Weights of a small transformer language model: no biases in attention or MLP, tied embeddings.
Each number is 128 + 24 x the weight over its row's rms, rounded and kept within 0 to 255. Layers, rows and columns count from 0. Numbers have three digits each. The size before them is the row's rms in percent of the matrix's.

# layer 4 attention query, 192x96, rms 0.117, rows 0-95, columns 0-95
157:122126142100103161136100196142136144157143178124106125124107150101111139123126124129109101161118116093153122159098144125127142120118105122166117126149109104095121139126146104072094109147156118076104128160146113114149125179115085163169172135144131158145126135095160132107125082144135115106
108:136098131116170120134126112103127118085145136129133104139150163111135147108125123119119111145120152154140153113119090120141108121136146112109129137170099114133101087146115131158137070101083170150145145091155171098129114146108206137122076143083156124134109138096103151157095133130143097136
101:132108146129137158133122142132173162093119121170145125126103119157110094088109138113119117090140176140091118108125185095120097144144153091123063104095153141135140113084092151127143104121109111094131122094143101131123108110139135104150175138135122122088155135115127116096138085106142149151
115:126114164120092117116122137156156086164113178147133091114145090116128119108128106109177115118120103100129114127152103132102116135104128150137085098105122179091118167122119171106121145134128124133120124148111105127160151129155067123145119143108078137159111107137161114097169088123159145098
103:126144137113113105103119117159108126136135134141122154113143109130157137155095101127154138114154145074115124133137153164111160102095093134146183100100138119110115134154110125121131132125124080123165123119121110142162154135106039129127095110119102154123114093115092157133143062110125139082
095:078106119083104090146102119136109118127147175130101140167158103131128135161103144117126118191150107150129149112136120106127155083087144108157173119130126127124110102124128120155108137117146111112108134154121091121141085119105149185127132109094086128105125081139144158114088094138133120108
114:113127110127123110143124127107129179131179128141145196108123099151137135165114170114096133133108113147098132115127117152124156137118150123118118148161154097160109119136147126119107116172186110139124162143138127119130146163098123160091101124133131102079146125177130164174095153107084135149
118:083131102140201104128149080150118100106076108160146110115093135157113127131148106149131140107145150136122131111132162119133090144116141116151134147108160138099114132143156137135111101114107122165199160126133141138103126107135124126121151092127141141151100113099122137169146103070165102110
101:132185143121090132101135150152147134121181124132128158133145101144136107129130164082095144125098108107104110148112109185135120109153150129087081169154119147152109157113134100097107105166121125132096108148117127160164145137141089158143136119119135087101150120189111137126128148114121101143
114:111125120107116141094095131094115149107159128118130158141136144095097111119137116136091141106069148163134145124135123148148107073143120101121139145156138111153136119106110106158161122123086132166069098164125119104130115130089118118109165152138182115133125137174115093171169114122095128149
088:104140126120170108151118123102134147098123106129134112131127140129108135114122148154129099102109121159089142133130089107116142166101152097126178098140145154194145169127124094128105151105125129100131115098121105081119188180117143125133136164093138138115109156137098159117162125109135188142
124:101112124128060133098134155143126138126167134078139128102115163130084115119147155117116113151126111116125176147116167135117148088156117135094116129175105122141093125132143113118121129177118121137066107149173132124097084154099109106095128114145111134173158109155113118114134161138127103121
104:149106102156141127097145139145162146205134168133124108128119079108173088106128112137064127145142168140168157124111150125140122121157124096121119090148118151131151117117151150148146090141111124137127140106128127124131146135149179110176121093118090119127161151120093103099127099134117107132
091:139136190124116143119132128117150114150147115119117100142071158198102149129141109135097156079107134142134134153121116148126101124114132106161118090126168149197130145122147135113098135114115165165139112152150140149097109128117137152105130150163097119131143105156148113126091128112109124187
115:131110138158112119108138090125141133122123132129116104110100157163164131122098153116068121132151117100119146180158115116118144124142146129105152123095155164149181178123158126176146112098119143144145109147131120170094118096180166140133183162122140159145146151147144146137107100148114118134
103:164130125144155071150154127130113145141093130148105131102078119150097096077116118100137107120098076156116118145162160130139095123107152094143117135110136157107128095076093114134109158102153110118132100128131124164146077153134099143109165141154115108106142129129153103127132088109159113116
099:137133147090154099097111147131140145100109125143071102128113170156152153192108124144160128128138123146072083135106116119143139127074123109157111183116117135145144152137118127114101111116107090118153170139084103125135094134146161155084156122114144119122134124147140158127111114121115111163
111:135139163121091143120135129151133116112131121124159151095126130097128125082108119109178144142142110115173058103118079098071142149095087123110132142106128157110147153128125155077128130104135087130129116139076096154093125124151130139123116077148116119125130138076111130140117145109122152116
098:126132140136119119100068151168126101148142121112102148161103132066153139144144148106114162143125129115141128085122133129124129125097108172162128128131161090125124128130153091083084095164101094089157134102144138146144090153123136102124145143107140118144124175099141133129095148076124119093
117:116094126148109111090157144104100131110127124085121146074136106130155151100129095099160145123132134093144088107169162143075123154133153128127149140119112143113099155166104117103120146118189128169115121110115148132178107145135165132117134103160134073084121134132139155122155121143124122155
100:097085109145136116116118125108139126118104140128116128119116101143144109185143144131147099168146143105139101118132179097127153111137117101124139133085108164139114103109141146122131149120078110115134142145179106142176186161114084113104113131123122146125082099117121101108141075136154090091
086:138126126152159124079109125130136184135146153127149144094166127170164097105080139100141160117147128110111103138123098106105116132097132124091135146126142134139143118109062129132141130140105123092161143178139124142150154108122115128137049144088107125123110111127124088097157130132140115162
105:140159139127118133155157140094136115118161120166095145097143101117083170123117100103116130173156120122153129109114153112119148130144108102128089122126147154151115150120080141088195127116126158110153160124131124102113120101090150147141120142142107140084123133147117072078139152101139164156
117:130177174173084117102125153133114134114098077088147095143105183126116119114140133143119119146130122124146110150156114133115121098131104157128106135137141117128099099108093128150140098089115142102099105108135108121178098159162165121144133108166105147111113090115131092087125077140142141128
101:157112146113109101112151132147081095143125141153096068118129117126170133145134152103117128081152167146117122154125118094136123131110123127110184130073156131138168080108112131103103126095122113145129132177174110140106156125174129138124138130135128144166143139150121135102119124068097120132
110:155135174140079097083114147119120161116154120169157144100170126116170140091143122192172123118140155131169093118133131097162147160118155123105146148117152141119109133121108110118115118151092106106098129127109147150128148112135131141095165145115163104089108179126096147118131142136125115131
109:153105149153125125145131135150140140134127162123128111142159114089133111146091135140111113091104129130129164118114139075126165105105164128096116169169141104107137152065142128182091118100119111161137137151142149149134137130149102102168103108129093116140162143118091097075147130165157140147
119:158123124096141163120128149114069114102078153113095130128102119176121120092151094138120094141119158129120110123157148139100128141105098140173129115140138169116144116124107078143146165148143151106134079099162110099119135085140109117138148154125134100147116154109122168115153181145163120135
119:141154129102127081131154171124108162150153133125133158088165145155122103096155136128142133164080124106152118110168094123100134162094138121091171097149177117109127058092130143154131116112142097163092126146126141126155120174173131135148116114134134130123130153105105119128107124126129124150
097:118104120149129121100173126099140165157110138106152137130109120147156113151131181115102141071164145106128091133144093163130106167126143132136112115140126120138112127104113157108127142143151101147119164118149122105122115156165169084097153109146139126101166142113181089182094147128151120100
110:138143119151135104096158131148104124133128114131145130154143157152132128146117188142127152123125110113110125153081109122094119155082152106123115105120130144152124114144110092105083104096099132133140057161116170136149151187107164127151137145123119126090098172135129164129128094096115090141
099:166137114095113142097106116129114134093121135102138101108118172141135130124117121132137115089108151088111141122173101138130143136127139153121115095151158162127113129124131144106135138118106131144091086122123132158105113130107055116123082105137128178102166111112094126208178120111143155129
085:165147165152121109140146150118130087095113155126109145114060125095077141138113110119162096108153158104117176147165165127113091116133123138134116125133144127155109115112105094097152140149159125133146192172102102091144173146130143123095101116161133155124146142137127152117129116141123121140
072:117111093114132149177090131150146104083069150140119112133138113147144105187157098162144155139174157154101109122140135119134102095142102136135095128169129118152164123149106103106128145116116162140151139064128121153152093134114144159155116141114108137121102114138137173140132141129168104131
070:088130117139147118134112136111162155149142094105168155149148114092180157102129168117122154140127096153152096120066105127126142133116138105121159169141123156132172155111109102160136147159115131122115125118149128110098117119124102109157116131152155107125171125124095069123113184105093137120
068:130131173140126117119139128109104097143109143091121118133140125138127113134111096121145137137140128094125186147190126090149129165124143137128148143081173154126094109073107139091132131122137155148147149172164093126145153174120131145085102139139083133150097114099151170151119105141104144139
079:149151133135109126101105173160089093150112173138132115133105136147120133123111098125089126126121151107138156126117116141139062162123135132124116073104144094147121097117137185138131174112156083173088108137132103082138169160161138126076140127110135142142119143105133140113130114144131146145
080:126111156179167134067125112113131149142127131087118149132114146121105139115136162119101124093144136136102113110107128109115110133135080136161099116114113088114175136141127122169150125103097089136155124099114137125123137113086153140154195142099140120103103095095116123106153118186155100133
100:117081112121121119134150108169125109130127115146173139174136076133118153125135125156114151154092111131168114105096120113074175127104131074150129118165098163156149099165161130139093140121145146158113148109112173140094147143118116114111091122130129136117139127170122090140113137085116139121
076:132099074151105160151127128129162124154119139125144120134123120141166150136103134141111133155130149153076140140098110142138152166126085123107151156097094144148034084118108110143146108132134147131099138114151122111160097135137092124126129095129128105158106114113109139157155107186131151145
085:122116125139122111136135148119117149120110154143165125178123123119111131144101155121124126111122081133138136103156128138139157079143185119105077149143143177133131125161119071138150160156117132147118142072123194145138134100094130123135115113096170135131110106167121157098128169113170129127
093:145107120084152158150135103131174159121169105133145126118148104147155129139161158120118136132169129139095119127091148146150180093120077128107140137124130118110102184161130111128119135147111108121132084099176131140103116103115112146117174123136190100139143144090128113166129098153122105126
082:090178095111118123164122093133157125110139099106121144133128124134142122116150121114126138149140124120113127112080149125107162124081083116111180162149094101157127168132119103109141087099103142115130122127117092182107106144119121137089128131110134115141166127157084108188153089162112125120
100:100111117106108143151142114110151104112197113090129159143134120107093158156105109135075110170118143140117142164113151124127143133157128104131166123181103120147096134153163155193142120127123131131145133097120147115138079108156125111150142118162117164131110156175120114089144120157136128116
099:090136157170132113107155081082078137136143119121118152138122135087092144105096149159124137106152111127150150126165125154116133148123132126156131109109135135118126124109125135151141109147129116097125144086156169065104167176071158127103144145114108131137100085162116115165113130116108145146
101:133131124151091159167146149154170072108131096156101162097171154150123131125154158114157135116057115114139097139078133120116131106128102110125119121141137083094150121151160126121149132146142114158111115135134099180080142151139113133137104093127181133135139140123119106150111117127132108105
102:118136118114132096110101102089132120125117170133082131118124117119121160123147132108139108148088064134112165147132070121131144133152139124122130137148065188116103144122110116091125151135121145086153145134130171135137138158166106129126096116155081116115129086182142153118135103137153133110
097:118121100115112108133107171098127126110128116148119155144134138143119114137153131111139152169114095127137143103140145147124126169152128106137147153132141116164113126110168134153129181170098139106149181106144151130146119153127096129161062117189115131118113149102117094121080189115126086144
094:129083176096116117143122081170155099113098111142083118151115143131152100111151164168125133103109110123124132126203121163167118136093166102125119175128150109105154155106126113089119116119141160093118149113156124165135158139118127120121145120128173104119144138145123126130138120083116115118
097:080120112098162122147128061102137097142126123129155097140112110128131109147113108112167122130133135098090141115138099115180123145143156144148139142089106136082094141149149134138126165119148128096103132111113180110170103142106155138136092087116141083119122094108134087156135101156104137123
101:126125164119093127151117143147107091140103095128139116158150162119085142148120116145148144119097146154132180082161097131134139116146125141141108152166126127147109113137110131101114128101106149182152129134133143106129101079154106191100192118116129096105108133155137132152143115132102096172
105:116137151129126138149148115138141121083167100074145148092099148105135104065166111120115138132112139142171113154126125138099127170134123134090109146129117136089131129105101124091148108108138142110139068152108170195132107137126125135128141116125131138119177104096148151130119095144151173143
088:158169086105183170099168126122086127117129101108095109158122129112142090123123103162134122137104125117095112122115131139139125106139121115138063116153107123129172110106121092135143105095149109143110120126140183164093099100144131152154138133111128149151157120141107169139128084108145094118
106:106140123135106159131099108135119126092120120110134107114104147136102134111121137165128117143160115124137175121163142104086110145126116123140117133131160113109163100095102160197108118157122098117152102125149125178145098098148111116091157107164125183164140144142157186148135142133158106165
094:129117066149093109132157125125156124109128097155115125113154104126122124129113116153133150184129123100109146151160114094115149127122167165111078147100111140136119108124142141124121148148150111073105151144114130112114115134136131138153098144160122053135091133132135113088156177125167078135
097:120111163158137147133083093161102121137128101115118150101128123131094154121108131137119150097111134139174104142145140143117142108119113109167085123132088127056104114098135171148148128135146141108122171116136105165104085110150164144171141150125128110136099127173139150090119129122175149160
093:119131136159086116116120174171053139147130137080145148120129136112117162146114146136127119089104151140166142140152160139133142140140143122164147123134133139126105150114177100173128161092150131089169113147129170146098119157119104120093113150105087119116107120098132156080114124140117121114
101:133165134157108091140157114098134098102149099132163167133112084121151155136126088069132146126152164155096116106108163120143158145119159124135142121095113119124137109124093127123086092097154095096139126164153109158134131119145162125113132127175110151151099129167131126155177123160115125110
096:145155133143172123107141128137128130135144095172143139097161095120155144073146105107154148124129089116158176126149092091138091141143096117129123147108109076129176113156155088123169143133137090140128144117112118110122133126156112141074129113141148100105128138115147097117136140133100184101
078:130165134159155133099175126153116110146163123094141151117135126128156144138165089173142132126125153103139142140144141119093111134180137102144127120131159123093185126155133128155122163097163131109124127134119108162137176098148119141116168102075131100133088137118110099081118123076120133127
095:097108131110102140132135158130110157101182140159143113138087166165146124113102130156140142161113178097129103079105119127129135158147151115161124118117168117175144168114105133132127116147165090160121128113135142127139148118094142093146129111160141102121161122111114128155069141086135094148
097:166119120110152133158098137106127147147116098154121099132147095161138116105145132133122166127166154127147147109149144105121150143132121127159112155158150083144086117100170092150166108130121145138133152097136151119097148103150127157088144114085184127116169154102144182131101131138137098171
098:154137152165133100174151083103103102120134115171152148135142137135090187121127157164130150137119176082097134114133115119108128164114148122119085129112099136136156140135116151123113120093126114088135160133100150153095158120153148133133131144176158119153124120090083146091153154119130105142
101:184122116138115127085139074117183127167131108157091109151114169135143147129111098105118112126146122107129150123156128161152142119149122137098123134137130152112117111098150157146148110105106144125150125112146173080098093161131137109101122141160094107177114148140117147100143123174144100177
098:127102121164119167150107180107152134140130156154143141111135124141097115112148116149140105159139128113144119193091111135134164103141083104172124133144084093126133161117108106103115118107160133126088137161128138142128124129086079141139129140111091151135142105131161060164137097146112128138
088:127129116123124133139136140105120118117135117132150119093138168121146136123155083087146158151141184161160136125137144141159147118109146121101125170115134110084109101124130111137132075116068125120147127166178113115113136153124161158129146166109150184137146167119078117160121151090146094124
086:116113149094150109127117112103118154103126128142119169127156135090121147117079114117143116084084144169099159105159123106120119150138156093131115123117129086141130133138111162153147147140143116140165175086109147124095095124178170097104142122166175091117113119098145148112121164131105143111
100:135131136168128124128116140166172125128126153146115118106164122137138099101107123125163121146132109091116098158127083162125122151114114172110077121129132130149130171151088103126163147102182119140122089110082138154168113110123113127169102134129095108141167120140148114084166093148129157146
105:147135148153117121099157136145163108143164134118148120144158082143181115135113129123190162099134088091152115146125095149136159142131122127138095135088126170109117128138144115123122132157121110150087081143122117166167167145132070148144115109105124087128153123131119094142169099114111140123
139:148139111110100106152132154067114142137137106161101140143123131156130133177091143152147129140129120123149150148151100105127145104117101112124143161100112151084132122099139140094121108136080157119095164169168125084147139143113110112131118125149169099098108136160138146181107151107120132070
095:118149137116127153139140131116093145135163143125132158109119107149164107134111162116075139115099097161099149109072149119103107131144157123120154115161142143149116174113173167149114120168133101143145149152162138164086140138144107114081109138100122127110091113141142152170112124096090103156
099:115110132116134116133158114167117113117168177100122174098153157116138125088151108114138084136107139109134175145135152178135137148155166128123099121152167150120122079143123099162111114124149122148134111102135143147109048140169151119142134115109117097135156156109172127106120099118136120119
101:118142141147110133081122144119130113099127126110086146121117134144134115196109188100124178130118116135107123126151119134101125112115137172103102138126129092158119138109103131115153127167097152127113121159149120156174106127085105139122123156098143181093115140160158175187118138126143120141
112:139131140124093147112133113122097147116146126143100175130114144113110115144155159077106157124102127133140137101145146192133095127129142125117100132130090135138100088126089153132134138132112113119085116137178127119102113124179174125090125110130140115111128130152107212140122178131128117171
091:113145126131134136144123152093134149145126140158111126095130119097154125158129173111112141123111118174158139137102113092138112130135080128087160166135081083138090184089111110158132148111075143130131129108160102108130143131132149142141134105140112102143152106127073161105129168084136106111
101:098131109110123129110148138137148153089159092117130124133157127100070179120147141168152102186160148131110099143105120132119155124132127105152123118140119081159122098142146115117151092161127139104087118114115099097100108143106151159101150141117111149092146114130147147165124166188109141119
106:124120153102157176149107161118122140113146126167113168140110104118111129146105093091107116123161144171055081133115148081106132117144124133131091151145101136137114141145140119136152138140157102117163144098161118127104126163162154138108093105147135162086139108114142095139148144151145133170
094:162101107100133129107076136158110160128159106120154138103123150114130090123135153123145179111144109129097114110151133085113118096125121121153065075117160105152156125145124101121133113163095112108133085120144141173113114122157135173097130098131136154119110128147130181151102128118099115157
097:118162104104174183148162142142127141151168110061163130073131147124153144125120125097160129100073144131143115146118121128115131114139129153128146138170143134118150155099114112098132152139152149126144088142115169161109144162109130107154108110073121095122109106086114151135122141129106126118
116:120107107123129117094168106159140122096110108157120169138140120126099158110118106108097145081135079148121158116160124153109115103127144119160108122094167110143143135122148207149137158125177136142102117103141118130119095122158092154127115142168130112124166106132151158111156161087128110139
116:099109106130165145121127140085138106152132150150114080154152111100137172167093109122146106122100118126107088155085134081112125155185119159113102143120131125142134149133106135140139127125120165134110114103126138105171140115146150140135140154142105189122150122099136119178172092129168144105
096:157115149138152168152092149091170090114142111149176115157125139155164110131107111124146129156126100167082140111129106118121129116192122144099135141139132109121115159096118130139148130151127132117138167132111116141149113145137133173080071108171140114110131094077111139105101128151118126097
109:160110149133098155118152152131120156116212118106106102113150125160142082086141119126144141139162154134119111128120131148114156171094137128120099117131118146092134122144130152114109152128155123121097131141136161152070154103161097100117062072119112117122100124148147132136131119141128130165
102:145099110128113117126104129091176120125092136132151106133121128168169119123104143113119173110183115106120123103100137151120135104107117147118123087119116126133118161129134160139156131109124154115109139099077150091121167129136175114149091148158087103113098096128090088137095076129136101158
099:151128100110133120160142136116143159147131175134119137117150117148170120114108149093126131162104120111129128114112109109091151134128111159097159158111132120094099138130088124107137142107131134072139109115132127186140121169118130179120129169134113148090079127161130099144107073119101108186
104:163187137176098109154133129141129136159136101112140123076131101123150120106144147106128113110135130147148110167138111151097104116105130158141114179139133096123149093082140138150139121161129139074071119153109122145118145127164099138105104134135100119155082116128115162138147136159177149134
105:094131094164140135134118112121143122165122130133115115159165079134111129134133122177133094122130087200141146104076123104147138130162146117130135159124115174151112147151107143145126151167083120137115129156112108125134157093079136126148143136118153106106133145184116120163143143152082133137
098:114119128165132099142131144107130143126099138199117120096122160146170097171098151150141132149118150172079101153082128107147116133110132128116114137128183124150128132086109097142146128102101141129132129134127141113158201122121183135119142081092137118111141159114120159104129120125119120114
095:152107161127114139141123130108102158102158134169118132098123111142172120136179111135150072115125128147143120112142091142133127106138137106093130103161101098128099128133158146167126134130135114129131207105090151151134084077127128123118106128108147145118113147138168099120118157178101138169
097:157135144152154152170140102101125128113110144141086112090105123092149122137114172151152122094082137129113111167130055145138130149113112131122122121135114131134128145082110092145125141125078167133158137115198114134136151150114083108138139147119078099134147141140146150119137139129123127173
100:160119123130111143176140147131127084147122135190145136135116123118128096110104135168182124180103090108131154108106152141105135129149115108158139106091123124127121144100122160124115112087117138138119165121157160117144095118065179135121147154148097097090123110126103181111115135121126122127
085:158125127089123152122121139164095105123174114051148151140181175118123135143126133096127105094111130143102141105120152110128142180137149117130109167122152135114117131096132142159125138123102140148109141150146094154094152135169140096146122115128142125147117157050119138144145140095117138100
091:136140126070116126118100134112103138142151170143148137110130135142158165159128115100118133119092153153121206120131138103111156147123120151112153141085113118107142129124114138148118145121136082153125075177086152158090137107124099093133118160115117162138094150106087126101160116138131157104
097:102146130165119098109098156072163128120108098137108143124130113095132163136156099160150151158141102185119119127122084092137079122140150130122169148153134187120154121106117106111098095146099167114125133154147105087141123108099141112157144162143138135098105107145108155138113126104129117122
106:072103141140120101110127098126126091162145137127119111149145123099095144117175084111154104146115103117124119127124131124105177120105129139128159153170125136155091099129133136111153138145133115063166168127111080153129091141081174183134129130128130148125166113140118103134101128138118100116
104:110173161118124134116154124149113151135125113136113087127109138123139158118106126138157122136128117131110116124123118124150140152143160099126161146163127152098079094116139179122098112160132110113185108107127142118099100095142170161110162145113090182167159140154132135088108094163145082150
# layer 4 attention key, 64x96, rms 0.136, rows 0-31, columns 0-95
065:134074091144116140167143132105129114093101149144158108105140115125101134099093114130143100125167116075115158125106134149150119117146130138103127149120149090130119159112088133115171165131101147114115133179125140104129103115116098108122107144167100156105137131089107056110153083109124127130
069:147120132128150121156156156124096113122115161120103155062154118113091115151128140114173085137153149119128125110164165087107144109087120119136102191171099084107140101122124091139122109120144114112137159165157133141140097139126101134141134165145087146108141136092111123124144119128173124146
066:160148144162106114100108124130124152117169091169123183097151108141156160093109136110142162111107118157141132151117095125122131142099145125072155136107142095153134091134120105158139112143116113144099133139122125157154113159118148161170117152111124127104183115151099106138124176123104081150
071:119106146125134136135130119161130122132120104158150119134162121132176171138117104190153124135124123098109142163134091156132144143141138132121170144110149176132142158145132131100126149120126159106117118153121137082188108155093163156176108129204130150104103152131123131091138090115118120120
082:118117165145113124115150118130092098138144097101153143136149142096136134094129121124130106118107092085093144115142120146137134162146186121159148133106117097141091104180155110123116154132187103158115150101074156119151091142138129147115117119104134137135145123111119076106117117167146108184
096:123148137130150111128158139138154107123100142143099143123135183137101141180178146087132129153178160145130122101171181096138107130107134140146121128151134120157140098148139162178127114093116093141179156128143105129106101141160149151135157116126121149131113115127109165121097112074145105125
080:198171113126130091129135134129121113162171125128096137073122134092100111104175133083134141152118119134129102099103125116131089125142138123134120116127140117086116105101115128143097136100108101130174145129142119084121113168153112089101121109095090129135137077117095094142097144138136143106
090:110087139150108132092128097069158110143135154130145092131154123122198144128089112092094176128129134108086125108106086149132132113131115119121137095142126137142100128118103117109127138156153124126123077136079101111112133104147123158123129156158115142134116163118167127080127083125098152131
099:137140110102109146130152142077134152132129158107085122114151117151061109195105143150110086137158104143141089127132182108090127108115149099101074118148105131137132124130145137134126119119089128170111155107155162139108144110145120110123155148114093138123121126140156173141138152109152110111
070:100082130127114151155129122149116108106133159145123118181135133131173136125140106130149134124093115107103110091167160131121143098162112127143132105117117146130108082124148093128143103139082135104121120133143171149118098103123145153125165121113189115109083155119181148087087098138115088136
110:120154125102097067111142144088137153090131120125119141120145096125088066170150137118132094152142118184147140121139179133163111099136110102084125151150089104135099145157129125131148145101095122158113151091139106130106107140145159118119115121129130102109113109175093139131148133111156126110
075:074106159122137119124128138145142146138078078117152134121092132087134137117119126141132148087179169097112115156105106138118126159098126149128132159113102092125126141136105146090114117123153101122112141149089085125182175133124133141103125128124116136124121129156116069116151097124147188150
079:113151144090141117086165101148172111142137098131125117085096110128112176122139116106123163106153111139146159115134169140149105132142128089142103094095123100114156127151084124106121149123131098110104115105133114114130108182124132178122174143155098137135184117152127097158142154138093144125
073:181176167143145145177090119134142114155086134119169127134140128118132094106092136108102111160138142161138101120091141125167147103106137114168131066138127150139131171119156131103108129151177158109114156117155140118107125102106127162119112102108134153141149087088124145109118114112122118130
077:118136141097127084090126093098172088096163119128102173189120152124148168137150119133154148158119136140142121150127099082190120098134138129143110144146080146101120135105108111132137133128116140118113130115136146162147104131123108100156116081116097127160130098124134160123137126140155159079
073:136161117137145085132127104156148130137091186162139163117110097103118132124131161070082155132101123132147106124061145145116124125150174123131143094099147111131135145122115140124148155133111107094200142142087139171145162138134118157130123105117139110127146108141119140164125122103114122158
075:123118139143158158166126095131189138131137121113146107141140105123114127116127150127175113106165098133149102126143120131144083148084121111112110145142128119131106093105154148137129148148060127148168168153149126152137161140163123114094136151071143095104122134114156087109131149115156076127
086:152161125121119122147161125137131149172195102150114166130154098149114079144122136123100182118123163145098140131115171081124093133143149141114126132145107122108123112127116123104097121089136107096110164107175160129137149167152147159132100093143118144090149139135109116112151137081108119134
083:147161119138115136145152187126142116112134155107119115116098175125188128118132132135131148158134147125106123093141158127126154117117130111087110094157122074118146108079114093141111131142102128137119091105112093135162158112133102144146163084135083106168132130151089144107102167164119111146
082:110163115091087160167137130149100115099146136105119118132119171120109142090100126107080169085117142125163146169127123175105087158135113187102093137144132079089106172114120119107133143114145148111145112101141131134080107128107120118103108127137120141147150135120134152113113107099121148111
084:111076145122166151166181124082165125116126116148176149173117135164126130098074133117106130103125120108108164131106121146104124148122110158102116106159150107115121144118107154109143138086141115124118147124148151123151120107100171173129109138098127122084164119129168174124121146114133138098
085:121166151075150141100079171164134164127125140104112133117109132144105119122108144149110122108117145171123130093146120137143083117102142124120148076162104088126159078126106133141122130114083112094118130127089139141140094149115121097107112123075152112134127160142133175143113163155135156146
082:164099097171145116147145131123128135087114111143128124130109091128138119104141122148172084105179122152088132136125106102137098161162162134113117154135158181161144167136135117080142130152098118111109119141117133113132149142090118188127090136107131082116125138104132130116142091121135145180
078:154134114173091095090140096126140124088137097123154184079110109159121128143142106132107127104164142165120092115121142131139137117101067161124112141134165087163102124101136121124154109164104138128101101116122140152141144124125149158113150141121082119109130122136117086150088140168155155120
077:146157139163109133143079156113153101152101101147099175128154093126132153137118181105123145141141122137128169109099174131137137096119123111140112135108083138138105158120099125165101145123058146105125089113143127118141139124056139121131123162111134109098112131143112146117145133098092155116
077:127152108124130122168121130088100103104153151133153176078110124154170133141137127078166110129141122144102089101163091088134111164134102122112153090153129141148147134149119091134153104106148148141164149147134157151136127171119132082146138147157144119116130123130112140131110142085083104093
090:155137140093121120113121120102140121107133112117146192148188161123161144125141086147149164128165146145127144134128148123143129124143125137119160127078148086131136142151163121131153099082089084121162179159128123130134140114101121146097112137086127174098105100114129137164114114156103138098
075:115168134135089097073123095107117080137109106085137140157162146081097136099140136099119139128127106113119100111108107156111122126142125128141141112140135132126115114163107114137094157110144134128145100136116135121125058102120170122141182119120094071134170141150172107111107116148107108144
075:129138136093080147151136115105136166112106128148154119118122158116143129126119116132150123093089113144120134087132138125117165148137118145159145164058096103127125108089116157083109137117129126111151088164095126117138116142126141137101124179143099114172196176122131125110097135129157099143
079:110116121121129132138092185156120146138103106157098130131112124159131129077137159124127190136115115160101082158108135120142093188102111143131118092134186148124125119123131109132103103131123125116194117126122122108122132077168140134141151140133131083137108105115150164099119127108126163148
073:142125141106125100094109125080132107126120133154145145122145143114110127149116138113100175117126198135091149113149133096150109124151133105089103107115117109107129148116106155143158162141071120114113136149147119143096157087194123150154132121138105097121136165113076121128155136137127097077
088:152163107142116119082088151127103130103110109146161124158090126150145119121099071134150128095080132150142128113166114150118135128130118085144132138102141119179131081126107151112089126157157097126095132106159139142093162107150122105098110094076152125130084108150118122142124159125123119149
# layer 4 attention value, 64x96, rms 0.177, rows 0-4, columns 0-95
054:162127122148164134167124129144106155120134125110118143137145086101096108122157161132128129084141144165131132154130105100152105163133151189124152109112100167170119142122102169089180171112134151133127119141120086122169133124124101129149076115094157097105144171146133109131117125118119134146
066:101090125117153138168189138160110128101133122136149155103145106118093127121082157142136120091114123148130103152105113103117149164137108125139099118160082144093141141132138165116133180125182128111165120081137138114100132128116111140115173178116130143116172139124136115122163123149137082135
056:123135120141129141154172103149140146106156139126102157102096144153092140131133111126115110098156108139118103125125131130146144127110111138108097151154123153132159144085140081144130091123154133170152079165135130118122127118090099145159165119162081126119171101130109102093123098187181105139
054:139150057112138106112117101083134146135120131141127118140177122128079115111106117131168114052138105153101126167125136113103086137127122154164118138119170138140103183143117165139142172154157103109130110142134103118111122103129079131139110174146158123107121135142144135135131131119155144128
056:101136162151157116150163098074131116126115171134114124168136073163153143142124098106123122076106109148144166119120137082175124087130169133102169152156144166108120091116092129143090124104105109133104105119129122113141119139132113134104115094116129139110126095116147146166107103112143147137
# layer 4 attention output (transposed), 192x96, rms 0.152, rows 0-3,32-35,64-67, columns 0-95
070:154136137118106145083146164154102135117105129114149143102103126092094091147163101109133137112130198103173149171133113135122132146133118157127171139108145177106102117121108098088147142111100127077114105155100119157111101110104125113113105144125115122132182143130128104103156114101126093128
067:137162152150163145160160125138116129103112109093142142155168110126118125156092119100124076134134154140116133098092124123160111159145139106131101100109125115154102145140138118136135087141146112154161151102100106170114151109108127147159116170109153157136140136129155162123073178168162093153
070:087093151136111114128119075171133092165122123127110139140154112115146132156111129117095142074053115131123098146159116143150119134129143161111117144152139161146116122098107127124142112127135118126098099140114144157118108123109104131109103158106081127125124155143098196128157132166144085163
073:127126098138133120083137114126101125165088131126164086121091128098096097145141142077145137085137153177130137156106156119095110136098111126090124119109121101102081085138066138113145141127121122108110127119162141112093113177155137116140132155124138144157129125145130060125108112134137140120
071:062099149123126122114145095127157123143113134139152114137121205138159131130087114129153108116119123128135141111180176128114149140122116122119087133106083102130116118081150123153121145143112150153148123147164111063105129158101150127152159134108066119110142136139121149143125134140158141155
071:121141157159136078131099148152140145118143158158123127172117148139109144136173143117118168120158134121142168103173143110129119145150123156119154133162170117120124129168135107172106133069126098111127149132169102118137148131138090108173109126137092132132084117141142101156103161152096150092
066:150129116118084089114127153134112098152091134102136063134145127141119114161094131086138097139128119139112159121109160154128114157111085152152114125184148129107118106153161128147101111108083133099135127136143126141108123152089127096117099131165156135142085163132156107113069132103123159123
074:107094178146101166146116185093101124117126118093118122136119142139140166103123124153117158145145148119117156115099100143117133116143108123127133115147099087115138070116093139146123126095131188128118132103154138077143129127107136125101168096126118160133091113135093110140117093115104187099
083:094141113121150129168103151122117130123143140109084124119129092110151134099121081127123142105089099121127100113115108114109127071119120164115122161161118188110144098160081146151122124149177105128133158100163174125128090103151181140146125126121170109132134099144083132124116129139139135151
091:129116124111139144120110125109130121138123097140122121087139106146158106056100114150114142109120099113118119143122169152127079090150141140163110121124076136136169130125137086130121130184174097152132101134118155164177118096142129155105107137125185134113148131106097178106134117124145152131
087:108134131121144174152105160136141107097180076096132130123117131151126144111170129134128146126161146167112084168110113116121115112139145076115131126101132138097112166126088112109166124161192159116111094099097112153137132135132093141119158133170117140124154101121136076155129123137123113121
077:145148094122127110148105149149149191100141147130122136127112119101125102102104164123157094140109113121139141170119141138128119114174135094159109134126143135113125177113134122155113136182143091123140072152107104171117158099142098163147110125144099125103139136127155178099150165112127088161